config.yaml
hidden_size: 256
head_dim: 64
norm_eps: 1e-05
qk_norm: true
attn_scale: 0.125
tie_word_embeddings: false
schedule: "wsd"
final_lr_fraction: 0.0
max_steps: 2958
Each number is 200 + 40 x the weight over the matrix's rms, rounded and kept within 0 to 999. Layers, rows and columns count from 0.

# layer 9 MLP up, 704x256, rms 0.095, rows 427-435, columns 0-255
233,189,224,306,228,208,234,151,222,171,258,203,118,169,225,163,224,176,179,122,264,220,219,231,212,204,223,145,248,117,208,168,197,256,256,200,246,219,228,156,197,222,147,175,174,239,176,193,240,304,145,159,202,268,238,178,231,236,240,183,121,235,154,198,191,214,177,206,234,220,231,155,198,173,189,194,251,186,166,243,211,211,227,236,160,211,280,267,197,236,300,184,191,228,226,199,223,200,175,263,213,99,142,243,204,249,157,234,228,205,173,184,153,190,190,149,184,141,152,204,208,179,232,168,194,177,160,254,110,242,171,214,184,251,184,286,182,231,179,176,195,159,218,230,169,174,141,194,129,202,173,215,213,301,158,212,222,214,242,166,232,193,135,184,258,234,205,237,251,219,242,228,240,194,193,298,226,167,139,208,217,153,163,236,203,207,148,125,193,140,230,197,164,218,216,205,172,189,265,157,217,162,208,278,114,238,242,213,217,254,282,152,149,244,178,201,163,229,153,104,246,227,169,244,165,142,209,185,263,181,219,151,255,184,175,181,144,229,151,234,178,226,233,200,177,332,206,230,145,238,238,211,167,168,163,152
180,193,186,197,230,216,214,234,179,208,222,237,183,252,226,202,341,248,189,120,113,248,202,153,222,177,139,210,151,193,153,190,223,121,204,195,202,203,141,227,150,244,195,231,186,271,214,197,224,201,232,253,247,195,201,235,197,242,159,229,162,175,145,212,212,220,179,195,180,134,132,244,258,176,189,217,211,195,134,195,168,247,268,205,174,110,141,157,138,147,206,246,210,128,167,225,215,181,204,219,180,211,233,209,200,217,182,197,180,104,222,151,217,205,207,295,152,233,185,227,247,168,152,198,182,236,185,185,177,182,163,240,223,240,188,220,180,246,260,265,206,128,229,162,215,212,191,182,220,245,150,221,144,161,115,167,181,110,263,205,275,192,198,281,273,156,109,214,140,188,150,262,177,158,228,177,206,138,237,162,209,194,165,196,146,245,170,168,179,243,225,197,145,159,226,241,191,203,181,253,203,209,157,154,234,175,244,187,153,222,217,173,194,194,211,229,116,238,185,246,279,204,255,179,195,224,224,188,217,165,207,279,170,170,240,246,187,230,200,207,204,300,219,210,240,234,214,230,201,207,198,195,186,201,188,190
173,174,220,159,82,235,186,203,269,199,200,269,212,228,221,285,150,239,169,158,198,174,174,232,168,206,178,188,131,194,160,146,131,220,259,163,220,168,152,113,158,229,217,267,233,203,209,187,183,198,270,191,232,222,252,231,200,229,169,236,182,211,225,272,173,254,241,161,174,222,242,150,185,128,154,198,228,180,187,228,218,222,220,275,154,214,130,127,183,219,230,133,204,182,165,147,159,258,216,176,155,261,217,223,197,266,178,171,136,207,226,194,238,158,151,243,204,210,247,243,168,250,176,206,204,226,237,165,227,191,207,134,219,229,155,188,217,240,190,192,164,254,232,187,173,200,168,231,188,222,234,212,149,201,191,201,291,155,190,200,288,207,222,214,170,251,208,148,230,197,158,210,190,190,206,195,239,213,209,214,227,257,277,225,176,207,209,116,186,114,248,234,207,142,207,217,226,297,186,136,251,167,113,201,179,184,187,162,273,211,208,254,171,229,223,223,213,194,187,199,227,238,167,196,158,199,168,266,160,215,173,150,153,189,168,226,149,205,256,196,206,223,156,206,205,239,212,197,263,218,180,200,193,207,218,233
186,221,146,211,185,191,166,183,186,157,172,164,186,194,224,169,245,183,198,160,206,192,158,102,117,242,218,265,204,196,238,220,242,259,253,227,232,173,151,253,111,191,180,209,198,232,247,209,207,172,257,301,187,160,223,179,179,136,101,234,195,146,155,204,211,229,177,242,211,214,177,221,198,218,224,260,146,186,203,219,203,202,159,177,215,125,192,238,247,212,303,239,234,196,173,230,211,212,134,188,227,153,155,159,258,149,201,267,169,133,231,155,226,275,168,233,217,197,297,181,214,170,169,183,224,198,160,215,151,273,150,150,166,164,221,196,206,226,227,205,222,105,176,286,192,214,199,203,269,189,206,229,190,268,180,177,236,196,237,197,153,188,209,152,177,210,268,223,138,198,220,252,207,234,181,150,227,212,213,152,111,131,182,188,145,202,166,169,222,241,156,270,151,256,198,259,206,151,152,176,171,170,177,155,232,180,186,277,152,137,223,279,203,190,216,239,165,252,193,126,211,163,212,95,225,191,187,186,224,218,197,210,236,189,188,208,240,226,174,161,186,136,207,242,155,195,228,251,155,178,166,184,167,239,228,231
254,156,183,199,153,162,121,218,171,261,211,212,232,220,217,170,238,221,203,203,215,190,202,189,228,133,220,213,172,262,173,258,206,164,178,130,198,239,177,183,188,173,116,201,234,239,156,258,176,233,192,195,219,201,208,114,207,181,183,223,225,195,228,155,159,243,207,112,213,233,159,167,165,246,285,202,144,232,219,182,173,204,223,208,169,158,147,212,149,252,184,182,182,227,213,199,278,157,186,222,252,189,250,236,139,192,213,152,271,238,228,240,139,255,149,236,166,228,184,255,205,215,140,170,177,234,192,203,225,193,159,306,175,177,245,169,106,149,241,233,260,175,206,310,143,175,203,244,163,173,205,221,256,152,218,109,258,236,193,173,218,228,270,110,264,255,120,215,193,191,196,170,177,258,201,174,220,138,122,181,228,181,194,248,276,158,143,273,210,154,169,242,178,299,371,221,153,196,170,228,130,206,154,251,256,220,163,220,143,217,179,223,175,249,199,116,173,135,226,179,214,219,202,225,221,211,216,211,246,187,259,192,117,180,161,144,169,133,205,189,254,263,160,294,205,189,172,268,217,223,209,241,244,139,201,140
164,198,199,224,204,195,222,138,207,150,191,213,180,227,122,170,200,189,225,239,225,187,220,218,226,158,155,207,193,270,219,257,278,187,188,249,201,219,226,215,204,218,170,141,142,229,223,158,175,217,127,137,87,231,220,271,224,210,244,148,267,193,160,205,199,237,198,186,181,205,205,223,170,178,188,203,157,144,161,207,183,190,213,228,233,207,199,211,150,181,197,215,225,246,177,186,152,236,208,189,201,176,199,235,168,125,190,198,201,215,211,244,207,170,243,208,219,203,170,235,217,221,219,190,180,143,243,178,167,199,264,248,185,199,140,136,209,188,144,188,298,177,217,189,200,190,225,218,273,179,201,219,218,212,183,222,243,196,244,195,240,219,163,224,223,185,219,227,215,220,181,206,181,221,196,164,160,283,166,232,196,206,142,174,244,164,218,231,198,197,181,231,116,267,229,256,195,188,153,255,162,137,177,184,153,195,201,214,161,182,202,205,169,224,231,220,189,234,242,192,219,156,224,260,160,160,261,187,204,211,228,254,137,136,191,226,247,175,210,220,176,209,207,100,179,304,201,224,148,202,190,228,209,196,210,204
239,210,121,232,134,246,175,267,221,202,194,175,240,172,183,108,135,183,172,269,259,210,160,190,210,189,211,262,226,204,174,202,152,173,238,161,220,175,219,199,225,190,148,199,184,162,242,216,207,192,209,185,190,195,148,116,238,246,200,164,201,166,194,221,173,125,213,205,174,173,197,214,197,213,233,243,200,224,199,198,213,186,267,174,163,217,232,194,258,263,195,252,231,217,189,120,165,154,229,312,204,138,229,170,147,177,162,265,225,165,249,292,153,216,203,225,181,220,219,247,272,251,226,173,144,204,224,207,214,251,232,242,185,141,165,179,246,248,188,250,168,191,192,163,201,223,180,209,225,210,265,210,221,278,249,274,212,115,156,203,161,181,191,235,148,261,201,180,160,188,115,175,148,246,151,190,180,138,181,248,291,203,250,202,138,203,280,200,199,168,227,210,181,180,155,186,224,308,194,190,190,187,182,212,167,232,224,143,164,248,232,226,210,126,207,220,227,205,188,175,187,195,170,89,198,196,219,172,210,230,231,230,180,191,186,208,234,212,195,183,266,239,241,157,222,169,225,250,216,226,199,205,148,228,230,195
78,297,208,172,189,222,205,169,206,216,215,228,201,221,305,173,266,171,242,200,160,124,220,135,235,193,188,230,193,179,206,228,224,199,142,206,260,193,227,235,285,181,209,225,148,226,241,229,180,209,184,291,232,147,248,261,213,223,246,203,197,217,258,193,217,137,202,168,182,219,190,140,226,207,157,118,253,230,202,150,201,212,176,237,203,215,196,168,239,236,211,186,309,234,193,174,128,261,222,240,211,192,178,285,274,214,172,183,277,143,269,199,117,259,180,216,113,184,245,226,172,209,173,161,249,184,174,157,235,233,285,271,140,187,280,190,189,219,223,141,249,198,213,219,155,181,191,255,186,140,226,208,244,186,156,128,110,257,255,249,249,201,222,202,163,201,197,95,149,193,215,216,177,219,188,164,202,296,226,226,232,224,255,179,167,264,169,235,211,143,141,264,213,250,163,218,234,186,279,210,170,235,194,118,220,266,220,264,187,233,208,210,155,216,184,190,186,184,132,160,194,291,180,167,223,202,204,239,229,219,245,172,190,171,164,216,213,208,257,189,228,144,203,288,247,200,120,261,205,231,210,232,216,132,138,165
134,229,146,238,208,144,224,205,207,209,262,227,175,186,198,159,173,171,214,191,195,150,155,173,178,241,181,245,204,266,161,183,277,218,236,115,270,154,207,179,172,205,130,249,127,133,168,248,165,239,195,216,198,177,249,230,120,243,164,270,199,230,165,183,220,221,173,207,221,148,119,236,205,114,217,162,200,198,263,128,140,153,249,200,183,210,190,254,235,177,256,182,256,261,198,232,217,224,151,166,189,181,136,176,205,217,201,218,200,203,271,153,161,155,146,180,180,225,154,202,229,213,218,221,193,169,172,197,145,193,151,269,192,205,156,141,227,183,256,210,203,171,139,155,176,175,196,287,194,260,249,239,204,168,150,159,250,263,207,270,255,260,243,135,198,185,224,211,183,308,168,216,227,221,153,222,149,225,175,162,193,171,202,184,222,266,279,148,189,223,158,176,185,139,234,208,94,238,263,174,190,217,181,323,207,130,218,202,193,153,155,210,209,166,258,165,135,238,170,279,213,189,222,198,125,197,221,159,138,244,175,191,207,218,172,259,128,214,203,233,182,220,165,232,190,189,236,143,154,246,214,196,247,175,214,170
# layer 9 MLP down (transposed), 704x256, rms 0.0903, rows 427-435, columns 0-255
186,223,211,167,185,187,176,221,159,235,270,240,231,198,148,213,221,247,271,239,217,218,303,195,214,98,158,192,178,258,210,167,112,256,200,254,200,198,203,158,224,238,204,241,191,217,220,152,244,219,206,252,178,235,166,204,229,204,163,209,261,224,197,173,224,290,247,199,158,250,181,188,215,206,240,121,204,172,218,212,271,299,190,192,182,205,234,217,220,150,223,186,185,203,178,128,228,224,83,165,183,245,150,159,192,264,220,177,156,156,190,179,175,179,314,256,184,172,176,202,179,245,266,268,207,179,215,143,166,160,223,173,180,272,217,197,210,207,154,174,221,235,232,197,147,176,95,173,214,202,167,217,212,264,200,204,247,212,231,195,152,229,229,193,248,226,161,259,150,135,181,250,278,184,219,153,271,152,181,209,254,219,146,243,132,273,214,211,196,223,285,221,219,288,199,163,223,194,244,204,213,219,273,148,247,252,168,139,281,209,200,245,222,147,184,191,183,153,250,183,248,111,165,233,145,154,191,211,236,243,160,150,258,207,164,229,162,222,258,134,171,119,220,120,213,159,194,175,254,182,228,222,255,210,283,271
223,270,239,173,141,204,178,231,224,236,167,281,220,278,233,232,150,218,136,279,226,145,221,202,169,253,165,251,172,175,218,211,178,227,225,148,192,135,200,218,192,215,210,114,313,245,152,195,228,184,213,248,226,210,161,193,181,229,208,232,183,193,230,231,200,249,159,195,266,242,226,208,196,195,204,131,194,166,242,243,177,172,197,234,160,253,228,233,212,235,204,189,204,205,182,203,210,254,197,240,163,178,272,157,217,143,237,241,161,221,210,97,183,194,208,266,246,205,209,114,247,214,272,165,166,205,228,232,181,198,157,172,160,186,224,164,250,201,248,184,151,180,181,194,182,190,227,225,254,290,198,163,199,218,229,238,170,127,252,139,196,227,219,209,206,158,209,188,218,201,271,221,166,171,145,226,189,271,236,245,284,209,158,168,276,229,168,193,201,190,233,126,209,187,188,251,227,116,225,203,181,180,231,282,194,193,134,184,232,161,205,291,150,252,159,192,219,277,149,179,191,275,230,219,220,215,162,233,199,190,179,298,195,256,185,205,216,177,213,223,251,218,191,262,174,265,208,149,283,160,180,187,278,215,239,249
206,191,152,251,201,208,239,220,203,186,149,145,130,197,169,198,183,194,211,175,221,234,221,111,269,214,228,221,200,251,233,227,268,229,185,254,221,214,179,254,223,168,203,191,205,220,266,256,196,267,226,201,196,228,197,146,226,161,192,164,219,154,178,153,171,251,196,169,228,216,166,206,195,177,244,260,167,98,189,215,111,170,109,90,196,204,204,266,235,213,179,235,182,247,189,163,221,207,206,222,196,210,191,189,219,152,196,189,257,202,234,160,190,238,200,189,231,248,138,200,277,242,177,304,248,233,164,160,92,172,234,149,241,166,164,168,226,254,242,234,219,220,188,145,221,140,145,151,200,205,240,253,241,139,201,222,151,211,208,208,172,171,179,183,189,163,223,261,163,184,157,194,169,184,231,217,161,219,224,175,188,210,194,177,214,153,187,254,148,259,196,210,210,227,160,177,174,175,186,203,251,256,202,207,210,165,196,188,167,179,175,138,162,201,181,178,250,163,205,157,241,174,226,171,159,240,186,146,227,168,189,229,208,198,183,159,284,177,152,202,132,187,155,250,241,204,198,249,180,180,219,181,244,159,190,206
253,137,182,222,215,191,232,250,223,268,266,226,176,197,173,221,187,224,276,212,203,176,155,254,216,267,140,186,175,228,169,266,219,175,229,192,169,208,197,141,207,101,253,192,182,241,262,242,75,223,152,181,174,209,212,184,233,162,196,286,188,177,306,175,225,172,281,181,196,166,249,246,206,206,202,201,147,92,239,213,121,183,183,174,238,244,225,224,156,186,161,185,203,225,162,205,260,151,220,168,209,277,175,200,170,206,277,178,229,128,155,193,187,211,188,316,146,208,188,196,188,194,217,219,181,193,252,177,224,172,283,204,213,179,172,149,174,212,225,165,198,238,208,217,224,220,225,215,234,149,202,116,299,210,230,154,141,162,232,196,205,207,222,244,202,224,162,179,200,196,213,218,233,221,285,152,213,254,149,219,316,197,236,168,185,198,216,248,214,215,168,253,255,93,224,208,168,293,205,190,191,260,204,168,228,171,270,178,224,167,255,168,164,263,209,197,164,205,225,230,211,219,231,188,182,207,215,218,187,268,206,247,157,215,237,183,187,290,233,164,247,192,265,185,255,167,177,192,215,247,221,122,187,187,145,130
176,147,234,120,182,152,231,145,206,251,276,264,271,193,263,212,226,198,227,202,230,215,226,200,175,205,267,171,275,146,204,235,237,143,155,180,236,218,216,143,213,138,267,215,172,196,189,213,204,165,222,186,231,230,167,200,237,249,138,199,152,238,215,184,182,252,135,166,223,229,175,129,200,255,200,236,173,221,175,203,198,238,193,176,175,199,266,167,168,165,247,262,203,191,244,198,210,206,191,149,177,177,215,210,273,198,183,197,248,241,145,187,229,270,211,205,168,193,208,271,269,231,193,222,171,298,198,245,164,197,173,211,150,156,218,223,122,141,163,178,224,203,168,188,197,252,222,226,229,176,195,225,215,212,97,172,204,269,240,178,186,143,201,185,258,220,178,251,220,198,141,177,170,237,260,217,189,196,156,191,269,220,245,244,181,194,208,178,314,229,218,212,177,200,244,178,169,168,184,198,183,192,163,213,254,222,239,176,152,207,218,157,246,247,188,206,193,176,257,216,217,204,217,193,169,221,246,215,197,215,157,218,169,232,205,185,214,211,221,125,248,215,238,267,182,165,172,259,147,271,244,109,189,212,156,206
163,230,201,169,231,167,139,261,233,230,202,238,207,185,202,178,179,247,221,191,186,160,173,185,238,224,239,208,223,127,199,146,164,216,214,178,220,203,196,175,215,212,234,221,229,151,187,269,211,168,333,191,273,204,201,138,208,257,147,244,194,220,281,261,163,147,161,238,169,193,225,180,249,183,215,174,154,209,190,206,203,212,189,132,218,189,152,136,218,261,222,200,202,117,206,201,277,126,230,179,164,251,236,153,271,248,160,199,189,204,190,202,138,185,140,218,215,159,128,204,231,189,129,192,258,264,190,172,159,224,197,150,206,145,252,252,176,120,166,210,184,206,169,166,215,216,238,229,167,251,203,181,169,136,221,219,160,183,218,198,151,155,222,232,123,176,214,184,165,230,187,134,246,191,217,201,221,180,210,167,258,196,223,273,137,211,203,231,189,187,219,134,220,172,176,160,218,194,229,141,136,202,258,158,216,214,217,172,240,164,167,213,218,136,139,220,212,199,240,161,184,206,184,111,251,234,142,154,181,245,204,155,233,193,134,122,200,242,187,255,216,189,207,159,203,186,216,179,160,147,234,229,227,171,153,158
167,241,193,161,147,238,191,120,220,139,215,203,148,133,214,238,254,204,227,231,243,212,129,193,215,189,245,209,203,174,158,231,250,237,246,205,215,213,164,181,205,205,150,175,153,227,199,213,194,197,200,245,162,186,137,248,196,189,175,211,266,179,226,154,256,227,172,226,177,188,195,218,241,181,221,154,212,172,105,162,201,170,252,182,238,223,149,255,156,182,159,213,113,188,195,202,214,164,139,176,271,234,174,241,226,233,243,219,236,197,137,256,243,186,262,266,248,215,222,165,261,194,207,191,226,271,230,261,235,217,178,174,145,300,239,210,159,191,171,142,304,173,136,209,230,241,188,194,174,279,92,249,157,217,290,188,241,271,192,219,220,138,176,169,185,144,133,195,135,147,77,147,233,184,154,208,192,191,178,209,208,215,197,233,249,232,163,112,190,84,220,192,215,263,147,209,216,158,236,181,198,194,265,252,190,227,156,232,171,155,235,219,167,154,141,224,214,155,189,205,268,188,136,247,277,141,194,222,193,183,223,151,185,189,189,240,173,204,215,238,246,231,163,181,208,202,170,201,194,245,174,216,212,210,226,170
269,256,206,223,224,195,183,248,178,199,189,140,186,181,270,192,181,187,238,200,256,210,176,276,167,139,271,186,194,203,172,186,202,139,207,154,153,229,253,152,172,286,202,212,139,206,186,232,161,206,183,203,215,161,165,113,258,152,143,265,183,176,161,229,219,284,162,155,191,177,246,227,223,170,238,195,184,239,186,224,170,258,206,184,177,156,264,215,204,145,192,217,163,254,229,213,234,139,271,251,271,225,207,263,188,224,142,216,234,238,171,186,155,169,198,234,245,174,157,215,262,149,178,223,175,205,169,249,139,208,220,221,194,194,156,139,207,291,184,219,256,151,159,202,174,270,166,201,223,208,224,229,172,196,186,198,223,214,200,230,258,250,197,215,238,279,230,294,197,216,239,201,210,218,239,187,291,156,207,250,164,249,227,182,191,153,205,230,129,190,216,220,203,144,124,210,178,162,199,173,261,206,156,212,209,175,192,266,211,187,183,140,163,195,210,233,230,201,234,251,240,192,220,130,247,171,144,203,188,189,170,205,205,199,226,187,186,240,117,212,203,220,207,184,244,209,242,154,172,202,238,185,145,201,218,156
202,190,179,249,241,201,192,89,218,150,144,264,175,203,261,170,166,147,157,253,196,167,211,271,239,273,191,224,203,180,188,160,215,172,259,236,174,119,182,244,105,212,164,185,212,181,203,188,246,244,196,189,164,211,180,141,177,201,157,191,264,232,186,210,140,229,208,249,187,273,273,138,266,303,183,247,181,154,175,219,126,158,221,122,188,217,222,185,230,213,196,185,286,255,241,186,148,204,202,182,199,234,274,174,175,215,180,215,178,198,224,183,201,125,172,265,222,255,181,189,139,199,226,205,215,232,232,245,250,139,179,235,184,201,136,220,183,212,267,251,188,190,218,211,234,192,144,146,151,157,189,143,294,149,262,266,198,156,277,141,160,231,150,173,216,266,275,208,305,218,176,182,162,156,115,162,142,218,257,232,263,171,140,129,275,246,172,239,177,227,194,119,235,142,177,140,180,135,220,184,149,238,236,199,123,182,200,132,186,266,172,207,209,230,173,191,199,219,164,227,234,224,175,208,228,217,245,177,143,169,111,199,170,196,192,166,221,213,198,132,252,168,219,249,170,234,236,202,179,257,229,250,258,213,198,207
# layer 9 MLP gate, 704x256, rms 0.0902, rows 428-436, columns 0-255
231,204,217,175,141,187,130,199,137,226,166,204,135,189,165,113,238,210,157,155,274,206,235,187,198,161,145,236,167,184,186,138,254,190,199,211,172,210,245,208,186,132,194,164,235,216,249,170,218,218,275,213,235,166,179,151,230,187,95,160,193,225,179,272,166,231,174,254,141,144,144,197,163,228,174,187,252,170,219,117,170,257,221,183,218,212,249,141,273,177,196,205,254,124,224,300,194,184,211,152,152,239,240,247,216,239,185,147,125,216,202,171,207,245,124,227,180,146,234,177,268,158,194,222,187,266,212,167,160,219,243,210,169,225,226,196,161,188,162,180,192,146,202,204,242,189,183,209,160,276,244,266,242,176,225,208,236,183,200,237,250,133,168,240,153,191,148,144,180,177,242,175,228,190,270,180,186,136,218,131,138,229,185,182,136,207,245,176,249,201,131,146,255,140,169,185,191,175,243,105,206,195,228,222,228,154,210,159,205,278,196,203,208,207,123,245,229,296,168,144,210,264,210,115,136,212,210,161,228,208,191,210,252,195,154,167,258,248,220,183,224,220,195,236,234,175,211,227,219,178,207,241,210,190,221,223
146,233,193,94,161,219,224,217,230,278,224,247,251,186,159,194,218,190,189,200,193,161,186,271,233,264,195,223,269,172,181,140,198,145,168,144,248,148,200,186,148,173,195,257,188,332,167,182,194,155,212,184,208,182,178,205,231,251,245,173,227,178,267,160,177,139,180,162,173,203,195,176,194,212,213,217,218,188,216,225,266,157,202,183,142,189,196,139,204,209,143,266,244,202,169,188,152,186,236,178,211,230,301,103,188,151,151,172,192,157,193,167,192,231,227,175,194,182,196,144,180,184,205,166,161,159,247,194,298,121,190,181,184,229,155,133,128,178,194,227,189,182,225,147,171,145,175,165,147,242,183,165,242,201,237,219,235,189,186,225,248,208,206,141,170,180,173,226,186,236,226,180,181,240,180,219,241,148,158,134,243,104,250,164,204,188,143,228,190,129,183,193,187,188,166,232,200,163,168,237,226,115,179,229,206,240,261,245,165,248,152,246,260,210,229,243,191,216,174,264,152,160,310,182,155,179,164,210,153,193,202,235,220,228,168,220,178,233,234,216,232,225,187,153,284,156,205,141,143,212,205,176,161,132,187,236
229,132,159,245,219,221,157,145,153,147,229,191,145,134,188,212,251,223,194,229,243,239,217,177,239,168,222,151,223,260,214,218,173,231,238,244,211,162,217,216,155,185,230,205,217,146,320,223,133,243,133,159,179,194,197,238,196,181,187,188,221,188,267,177,237,184,161,164,243,268,241,229,173,217,195,184,209,217,218,83,229,136,235,155,191,160,158,194,200,165,255,252,219,163,152,147,217,266,184,153,95,154,154,188,174,229,191,202,238,182,250,159,279,249,153,181,236,154,152,156,138,137,126,213,189,192,207,274,186,197,188,198,235,197,210,277,219,212,155,219,230,181,161,206,158,247,247,202,211,169,147,129,175,222,205,237,201,243,166,224,215,210,211,222,211,173,203,213,254,222,212,112,279,141,126,177,163,123,173,230,161,134,204,195,174,194,162,244,220,201,120,274,152,220,219,202,255,221,185,224,172,223,251,221,244,191,179,224,229,235,218,178,264,258,228,213,254,200,220,171,256,97,209,167,226,240,288,271,268,182,203,175,221,267,197,218,204,183,211,210,183,223,195,182,257,182,253,194,223,228,182,217,189,122,247,250
209,231,198,263,188,167,217,184,230,159,189,194,152,229,142,272,208,195,143,161,190,227,153,202,239,156,183,148,188,246,165,228,263,248,176,233,182,221,219,190,203,194,253,141,162,183,180,137,180,191,212,186,233,166,253,256,174,225,190,162,205,196,269,126,212,241,203,220,192,147,218,217,246,180,166,159,242,242,163,197,260,127,227,141,224,250,200,227,305,228,231,186,120,203,148,217,245,214,232,169,117,141,177,223,240,124,148,216,179,179,153,213,240,161,248,178,174,235,187,175,209,158,264,188,207,180,204,156,174,145,273,162,245,224,18,191,191,139,217,116,147,187,242,206,141,169,253,210,161,169,289,182,161,253,176,246,127,239,158,156,233,175,165,255,219,218,197,268,149,232,179,178,176,124,229,136,298,171,276,168,233,214,149,172,216,253,200,180,122,225,208,190,205,192,125,161,235,188,170,190,199,189,211,118,98,245,187,158,302,153,262,207,206,209,242,193,223,180,230,251,192,251,231,192,167,232,216,181,168,190,210,290,164,262,162,207,225,206,228,199,203,184,183,177,192,164,207,111,168,174,200,161,158,155,189,241
205,199,194,179,203,214,207,206,151,168,249,175,202,243,198,212,154,178,179,209,208,198,188,235,156,231,206,200,176,250,196,216,235,163,237,239,178,174,246,208,237,210,132,203,200,272,170,155,227,200,151,218,161,217,268,290,215,197,218,145,213,175,150,156,212,208,180,226,180,244,198,181,206,201,143,203,218,235,278,181,188,223,176,279,157,246,208,199,234,148,202,173,243,240,224,225,167,221,148,200,251,142,194,182,157,146,196,150,259,198,182,177,222,178,175,186,174,273,283,224,183,206,192,184,230,187,211,231,241,251,147,255,150,239,187,177,281,229,216,176,222,209,187,209,264,188,263,221,216,177,234,196,244,176,144,243,174,232,224,272,199,231,139,135,156,238,200,181,204,183,235,168,207,169,150,151,251,214,151,258,121,166,174,211,177,202,223,162,197,135,235,233,284,195,190,210,235,186,172,265,257,155,94,190,189,172,195,212,175,194,272,188,154,252,211,240,197,198,206,224,255,216,211,236,144,225,248,261,235,218,186,212,181,226,280,233,190,164,201,138,182,174,224,200,194,181,154,241,274,237,188,252,154,267,177,213
171,216,209,171,226,201,155,203,147,162,166,194,181,246,182,184,214,242,199,251,207,130,233,148,245,240,139,219,218,242,243,226,293,171,139,203,226,212,203,149,126,191,147,172,226,188,236,276,209,197,162,283,195,161,161,163,167,254,198,182,133,233,253,242,204,229,189,168,177,145,158,210,244,178,206,187,280,220,170,220,159,170,205,217,295,231,218,239,196,243,218,274,196,276,255,200,232,252,278,231,297,163,236,209,223,278,176,207,212,131,203,184,230,180,265,183,154,205,190,185,185,177,175,235,234,221,253,195,214,202,248,247,158,167,201,231,257,226,178,123,202,268,200,206,144,196,203,228,194,280,205,221,305,250,166,218,238,216,176,99,184,145,169,172,157,200,155,248,183,199,181,238,159,210,183,239,210,197,201,242,194,168,191,167,214,253,202,240,156,279,142,198,270,244,264,162,174,201,184,157,212,226,202,221,203,189,265,228,219,168,191,215,238,162,134,245,236,198,255,178,230,225,230,168,176,169,257,171,271,162,198,196,145,205,272,207,239,129,163,164,238,216,258,189,144,212,239,193,234,261,211,172,245,204,117,184
164,192,233,283,205,214,215,226,180,187,276,234,275,175,263,175,260,205,216,206,237,191,152,259,193,235,230,228,216,264,209,181,240,290,188,258,252,131,208,151,238,200,197,241,215,130,243,138,247,227,125,300,204,217,258,188,201,194,180,214,242,217,232,218,201,152,242,249,202,186,235,164,180,171,268,216,152,191,233,177,236,245,176,223,188,296,107,196,165,228,271,204,215,222,229,204,279,242,146,285,183,199,214,263,208,280,186,205,194,219,237,139,234,150,165,240,172,299,207,162,192,156,224,236,210,192,142,163,233,163,162,261,213,230,217,206,294,194,195,192,139,155,221,263,187,205,204,212,199,205,248,180,152,156,153,204,222,209,241,260,181,148,271,194,185,229,234,165,194,243,150,243,128,244,108,149,165,273,206,260,159,182,268,199,201,236,192,187,201,184,168,200,214,246,150,233,185,193,209,226,252,233,151,247,132,183,187,239,286,270,202,232,206,276,210,220,165,227,174,221,149,193,178,203,135,207,220,228,211,197,213,204,180,151,256,202,163,189,245,208,202,103,190,299,227,255,201,270,229,227,245,223,229,241,212,268
178,213,185,153,256,175,200,162,171,207,234,191,122,185,237,231,231,218,170,162,159,205,243,158,159,210,208,146,225,225,233,120,155,180,200,140,255,199,245,133,207,210,224,226,143,206,233,244,158,241,260,183,229,226,234,234,156,228,251,167,257,174,200,186,117,171,170,211,188,250,240,250,143,181,186,139,172,223,238,216,222,268,234,208,197,106,183,192,248,258,268,203,173,182,182,137,131,201,235,185,203,217,174,153,196,167,176,240,243,202,150,164,266,203,215,198,137,201,130,252,254,228,192,209,163,139,187,172,285,158,178,164,125,196,195,226,267,246,136,214,216,208,164,195,247,136,218,223,169,191,180,241,242,213,172,184,131,191,174,292,169,245,188,187,153,167,249,240,231,259,217,173,245,229,288,204,237,193,168,199,199,176,246,185,306,155,217,234,134,124,257,152,186,262,179,166,188,205,182,280,228,123,215,229,211,150,175,183,157,143,167,206,214,245,187,200,293,178,173,207,186,173,205,238,112,230,217,255,206,227,218,145,147,194,246,180,193,148,217,258,149,173,212,221,231,245,226,210,141,178,200,208,151,211,245,183
258,250,189,214,205,232,186,255,136,210,188,122,175,216,233,197,204,186,197,266,226,230,216,229,211,190,150,252,167,182,215,214,199,170,233,231,279,218,155,160,168,152,222,210,163,220,157,213,157,194,171,170,187,184,275,250,210,140,238,272,200,270,182,226,247,181,186,264,155,197,200,181,200,149,196,202,168,200,193,228,196,142,211,171,231,167,177,211,155,205,168,192,183,187,207,145,189,138,147,176,158,228,196,193,154,218,163,167,274,299,234,204,178,261,262,181,148,214,188,229,127,193,228,185,225,203,228,263,112,211,177,302,192,211,179,208,222,233,209,223,173,229,230,186,349,196,162,219,183,232,220,215,281,186,175,224,153,181,150,162,154,242,124,202,177,147,235,243,163,273,245,252,218,194,247,203,233,218,181,271,146,181,145,235,164,169,203,187,210,163,237,180,179,187,178,211,159,122,195,203,208,199,263,184,152,235,218,223,240,176,281,245,160,204,278,203,147,150,141,225,233,176,148,248,195,197,152,195,143,234,285,130,203,206,227,195,192,137,198,211,216,205,268,262,185,188,231,110,189,187,171,151,221,241,214,194